Weights of a small GPT-style language model, trained from scratch on English Wikipedia.
Size: vocabulary 1807, 2.54M parameters.
Architecture: no biases in attention or MLP, tied embeddings.
Training: a variant of Adam for these matrices, 103M tokens, 6675 steps.
Each number is 500 + 25 x the weight over the matrix's rms, rounded and kept within 0 to 999. Layers, rows and columns count from 0. Numbers have three digits each.

# q: layer 5 attention query, 128x128, rms 0.0611, rows 0-46, columns 64-127
# k: layer 5 attention key, 128x128, rms 0.0626, rows 0-45, columns 64-127
q0:486512489504531508489493486478491469527522488523472507496489504522516504487492471504452473486526500467493453528491458538498493503497505523502495527485465470493528534469487495479500524522508515
k0:493486490529475475488499501486501494489498500521511490509476495532496494513491508524517490499495534527539507511528494478490504474461526473493479511500494508535501485494503514529524549450494470
q1:522527522525503536505453517531497500496533519502506525477495502485471467459500510497547520492466485499528498501470503477482498526542540475452493537507473518482504553511461508496496456546475482
k1:496479514502479517539503493459466556501556499471483457497499505491481488494490485522530495487464484484509497472486531502524483512533468491508498497508476488551469506501488480478482463500470473
q2:490492500469487462533523503533529479576424482528495478519487496521514480495529544473493482508534485504491516498503496516524548491506485525507495492488530454518477505510542499513461552482474527
k2:470505493539521507528482514506508484497479496510503483472552529496489523520509486456467496501509543468485546503478495517531545503515519473486513471510471515454487446481530514537511533492496508
q3:508557506488507547503512502504517463492511505499464501465476498472520497517513458497462461455494495503522461465490502493489458464489547498521482490435481479515477521499453510497517495516475513
k3:525531472523488466478475500443507487508475495503503477477483523501530504501498466522533445497501481464510485510502540484487497476518481472535515474487536463466501524556444498526494504510530515
q4:540527492537494527448502507467465524483553502515521505470543481502499512495510479475505506517486537509489469498478466498489428455491479461527491510469511491498497536501491503512497480512542517
k4:541537525489482505517496532518495565498467509521467474539456500508543504506513478539555476547528480475500484448512514489491501488515462533485475524503537476515522527466512500443470523485467521
q5:451446510501449474483528492478541519480514482485540533488511545489490534537489492462498498510509514484485542516554502482473509501534449500497485501545501474433504502473510519495503474507535488
k5:517490500513542497531478517499517449531460501467503481528535507519529513503545513488494506498471538525510536505475480517491483486480519531486558494477487511513528471499521524501475525522478537
q6:538525464515521499498459488484505462526507523472462543521477494494487475455456507504477453509473489451531520491494493511487493481515506547480521498470478506517463548514528519519488532480466480
k6:511516536512495528482490479492480499528547493525514510474448541482480472491487489502557512517527484537453514455507493471529461495472491502505467529471493510513517551491490457477485541536523510
q7:483519506483508505519528500489541551472482513499498482478526495516483510546473514486503471510518504539445530485504476515498471499521463486524512499520537509433520508472523492467518496523495509
k7:473486502515500497531516474493512474519475505499492509496522506554572491462529501457485461504514487494503558478525506538466522481540499511480500510476466522514494509495521514553471543470511470
q8:516526506503495517480476512507486445533516508471510518543481471493517480488504502479492478502477540460508481474520505497531512489523528533486503517472447515576476478482500503489480511484451494
k8:487488480463472503493465507484446516504553541489464489470482499493517518530498518507483532531527471511468485499528498448484485507488480502487512514493526508533500498505512459461509499528506485
q9:490509498515511540492493553501515483516521501484484478510502522512461504462504488485461515506514547506558516493486432503511454499529476519471500530496455520516472495505475503487515511503539505
k9:521489514506505523434502501517497508510498523474464531517480511498502485504486504505475487520491488544481496459469532516479492523517478525473515506476525449512493543494544492481517498537486508
q10:488472525501493477487531502494531507484484472486467522516470507463476507518481464473531532500522521507457538518528474495519498457479451480489455500532503487496543517485505458530498495492541575
k10:487492505521501443488492523505494495475472459461513493468506522469458514525505537448470539490456557505530492527480507497532498495486551447509510507498499523483501465494470510503485481499539487
q11:506495532498469535545518500506484432526504447479481514480543468541516529476485502515509495508530500453527468468521493517502479479498505516462483510512459537494503460495470461499465488514456499
k11:510485496487483479467502492518482512488528541488514511518511526512512524486504525522547506472536482506495522511497497474486445526464524522525475509531542467504523502513488446440501502534454473
q12:493494538518488495494480485494501481497501513503510517485541489506492489481538507473479481519484513461522478467518502507484505523509567506490511526524497435528501490514487497509509521495499530
k12:509510507529507530452475535524477492517543504492537479468460503482526492474467506564520501484513488510474484503486508523492492498473505481525477518470526461517501502495493503474500497562473498
q13:569530457528488473553461468551467474512456489530482491533535469526545520447521503526465503489479511510564514485474503451473476520501508535474526510497480462512489515526497555479502499483500483
k13:532502521512520527471508488510485510540516489484466491548493510517506468490511474510523484542519436510481481486488536473493510528482500544458528458491477461515462532489548508497504466516514521
q14:445478500534521474441490514495484482503470493501470525506531505519527518560486507518512493515483473529479506496532495468472518505477528487488538504498525499521576474492503537476502486487497550
k14:474513466486498442476520506485484481464464516487486512430538543465498519489463504522508510508494524510520448507530456493516518497509542457539500514498525516505481499475521505492460485485529504
q15:530534464489478453529473467566517477594472508481521473506505514522528493482549504498487487514479511463549532519473528496496517530524497549460512510483447488477511453494498511521494504461501473
k15:530474516491513502473511501537546507497499501489481490506497515464575504573485477518509480540519442513477540461468521513496535516500453530496513513525523503514504544460499472514513474517452546
q16:470516498515488485494532464466460541520478530523494505514472521461486489489509516462504525490464522543479506512547518506505524476506510458522492543521548498479489471529493488485495484486510507
k16:454494465516472493500529466516510460511489516509452513475468501475481470496501472439496506451446475517499477503503532518513458483494530470513527491526486517455517437518502509513505508450550536
q17:463453497505478471520528517506541450517482455485475496460530526447478519479485494463501471499490493491510509551508457498492530468478507481463429504528508450480484492470525481515470493533475467
k17:510490555497478492483531483505503486488539465480548503454507519474503523472480526537522493511483499521500497539478545470522514494457471453527492491490467541479521465549453482511509478475534509
q18:527523550472502460503502457530467464502492524517506496534495493550512452488516556478455522545475509462483475475460522477506489481522468511516515539473436495512526497520494493480528542487509553
k18:505540498491524535440451473510521524503518513554480497491511481530518503547508490492518473504513446499464506451445487499445514503480515551483506538458497459517534552455527504533500474524479509
q19:514569462504527489469524522503482513495476496515496494490511442500536518509520533547468500547483502529546478492503495510505485509531533526470523535480434516495478485507476549485514503527461451
k19:481479527477497469478505480487519502492485513520437544539526468472475495493518455517556455529517424466488474496498532467512505499449481520472527500503464468540520515480522520516497513508524506
q20:543510496495535479525486495531494507515536505533520518522512439518549464485531501516520505483527500432545469519514515522473490524495505543475499527498481468528512502516502509494488520463464537
k20:488482500522517503495440490498536480548489519492463520562521498498504468533530521528552508529485483445513503486521509511469524492493472567498468505442459511483517505526504482521508488477484508
q21:516499479496504491490498513468469509482510499473486520512481492441464515540489529508482550479505497508461492499497474534511466513518485455485503512538516552483488472506492484475475439521523516
k21:474480494461516478493519501482510463507511535498536511501549534484449489486524492505469512449519509499488505538524444516488457476465492447472527527474459549463526445531498537480506480491506477
q22:517474534539477513495509504461475486439509540479484481473472550479517495504492523489485490477480486533486489567494508493477496480508512510514520459474538486516479503510543505491476487527520471
k22:497513474540515511500530540479474529512521480484507515466473519511484513460483556514433514502497537532479478555503477523507499464513494471511515504542528518464520505511483495478485474507522481
q23:500506479526504499464463466497467524508476504506482526474531505488458501510493500490563504491486486513506470484488485555480546527479517479472501476471518497535496496527521489530498493530512499
k23:515519501515535468504479497479480566511481493534514492508519506517495475479513515465507466532469525478506520505466507491568492516552487453513482522508485492492462495511506503470494476485536472
q24:523486540524477530486480455509492463507482510485501519596531480498525460499514543511481420550572527519536506487493511554481451549553532515462534506453505469500464505545492477535483495470536507
k24:511486483519522536458475494512472450487486493467483508477504491461502496535467508471520482525532526487489467527508489509499480481476467484491536495470490485526531523464514505505519491499515490
q25:509498486481466463513478528517493519531450494483474520483505476484508546524449472494482473494507490474505496509546519492498543480494501497484496494491511484530505462481519464491472525540507504
k25:482479518545503465520480553514497513509463483489507472466527492483432539492459546477479516494455475497521468536536490492550512473486525427546448476534491539463517470474489457482496524528531476
q26:468484484488490431489467473545501514567525522500464458541534519521502500442534502476527447489468448478504499489454485502502465467492467468506496508546500490436494530539524497495526531464513507
k26:500510505561470448553510461538500497526482512482538468521495562521511470501544520469516500464470496491519485533499503495546474450497506447474509499504499483489519469548512513546565522492526478
q27:486489521502505543502491544526501497476502513465525495452458497480514502472467495467480523474533478488490491498528546507520505452491490490540445500529483543520515509518514527505495528504479515
k27:509514501490475540520497521518469542481499520498486444497442489518516486452485483460465563525522480535470499493509499465511515545496544502541475510520514476502543501514467467499473468499474531
q28:513506516477498526529505462474504509549502485521501493506483480488508545509528500457460448486523532465502461470456474515495507507477484526525526479495469471506519499517507505507527488485456509
k28:490478470485485478517471514451554452494464530446480509469476501458507510538486491498488472509507468458459533482476471496513491505475474478446517485487497478465504523453522510494520464510473517
q29:454457505508538483548517517534500496481477464559504451479503448560513483467503571535487482477455557533502526462491472483485524483467508517519507510530467482539518518475484511486482555508519483
k29:502467511476510506507506499508504471499459493515504455476559562497506463467485508471549478484529449491504527501495507491465555480467472549508523465506471497507488483502500527510482519546487446
q30:472506499491507553485516493459553452470502538485493488493475466431461542455479476522523548440504544454461502471492522521472492545532526487519505518482535529494506511480532539462513484515509519
k30:459511480485515545472504559503545514511548553499523475476472446500498476489476468533464544499483518512511480530520478474482494524544531450496504517483470529471467538477493476471490494532477495
q31:519566476529472562488536507492510513525502514559511472473512498469495543491476477492552504497517539469489559474485530487496509467522480508502501471485497538429493523472517507474460508529543478
k31:535500505491494480501501515454518462461540523513530507499470467445510486550449512509492561466525489502478536527518499485508520481490490412505491488455477565463471492473504516488494532515450463
q32:476520502533436502489516482495509533517451477468531559497584472502514499546496528503512476468495496466504458502494484478487442534479478513510491514486463463463494478512502512482554574527529494
k32:473533495523483525492520424474463509481439482521459483485502496500470501479516531498504486438476506509475525476499497479498521517476533489515474512541468487475500465486557496497581507515502521
q33:506504492527513495462477483487509545502506519468484486525494460515486474547522542562516482552466473530470460541518477495525452533475489523487492505541461509494523478529521488513546493497497495
k33:490506477485496446459435456539470510504519538480512507548561585501512558557463509509508474464485454509520467495489482492488483511517473481528438504472505510506503453538479513493481480459548540
q34:480437495497509476508540488551556438548540461523485471535499510504470493488488498467482505482531490505528454486485452487520517491479491478510476501486507512502521483534528502446532557491443498
k34:490507519470481476470499477485478526498508478494537481502466536512484462479491460482496547510493474457529477481495499487505523503505458494471498500489460480474535489513478497461501544517517544
q35:498449477457528471463520520508521506518445521463518511518487492437452556493523564556535496507527511551517491491547530526549530468481482516469473538495472516506503527494517514478520470521433525
k35:456533475494465460461529499499539504524502551500522515524509482442510528504489496493442470513503499492498525477473532545523516471506537526450483521495534527500566519505504508540487499512479515
q36:460524476460475476459502522481445521526497471508500512473501494468472504536529521542510518537507478500513472516465517489490490527499537495462503511510443498575473513528501484483553529500448501
k36:466503520448518513493458466495494523528490507507504505510486456472496498495549528508492449482492478501539466490451497517494472529515554543487477503530501489500486488493534485505525538522485515
q37:476517452548501510501486469519495504479513524459527484528485540543508454515570477512526498474490491490523468569459497520505469447513537520526547484484521499479494521526479521495498489533477536
k37:516524511503493490508543544511461481500506458506473473543478528507503515491519530550556494517528503469501490562486476478538450483485507512489491509446473550475463475495464542476473472506480480
q38:476477492519450526496494481476522522516500484488536495511534471527538529536455483461509540526517509500504487479535548454495507521501479469516471517498513456504484528560477456517474507483505536
k38:485503501515471489500457476491448534483472484506508524464495480464520479531506498456479507501512489493528509527540518492493506491498521435490497482489505528501490474556455482504538511449480497
q39:542508546507488500497519502467480528506539477496477510483478480539534479491475486485474492515508477488545473492491505496455500479474498528490466533527466512513505452510455495502497471488513480
k39:485508524491500522474514479486510520484486490450488522502526512502504509533460484486500513503472479486487482494496524528503471538458470514516437457488495513485512514453528475492505534532523525
q40:509492495513489531505506534497487482540543489560548470536540513512518527478475514500509528544506528485513541481493504521497526470486511497511511513508501495511491497509542520491496525462539503
k40:499523508497505510488505498473524479527524492489506502504521529541491494502469481479489470501527519453506509502505444512506550505451518485530531460478521493495461464503561495463499531529472487
q41:509537514460466533536501461531518477462475474479537515499510486510486510528524562509485492484487523508520524521537450510469473477516460489496483489488476477480522489445494518484503541480517459
k41:496511478495474516444511475527483474465533508490532551457501493494472525506477473528513519498477532506494507460489465500527516452470459480492504517513488512498540505452523476505522524496490476
q42:430497457453458488482527504499531474508479459478512452462513539437524484478541509466519509502501488475484473473500523542471520478516550489504491530507514478461493494481471503472489522522506503
k42:480489488490452529481531478522500494500457486514504444511485543527533495471528519491560543464534542510516472474479494507472494530504504479453531510499497473510477521497511522473485544494488506
q43:518529559506508458469481491496523482498533521491533479514479520490490542518512503503440500496503465528513470499499535489466473501502500482493456505502483528497494497504529464463440500509478435
k43:479457501461525527479532503480504497523484495501494540527472480460491502563467477517475484501523466509512456478479517535500494488514493552492479504536496481505548468501486470462489507506487463
q44:482527461513527518510467517508509429514501486521478505496477448499495499546561472483490537486496502430488484503528507532525470487523486489510522532473432546553448528486470499510604492529524471
k44:465473480523492508495477510500513459466456534473426478487494508509495506520514483442500500490535508459499507522464518541487505511510509463479490527477496533531521480477476470495557481519443495
q45:492499493521494467495464520480467473521441495489528545474515487472521478502492508522451510520491505455507501488514447450456446491543493499499465494485459500498482520536489518537499505506504519
k45:452508471524486481454512535546456440532499520494494496510482497465469482511504517471492479534480517481452529459469533487519481519509534550527485517543504470547549450478521507551488471510491539
q46:528492504507469490476519531496516513521503519470466522466457480458521537480466447472552509475527468506494473501519465524515543505486511509494468488547512472463499498499552545504459490511492455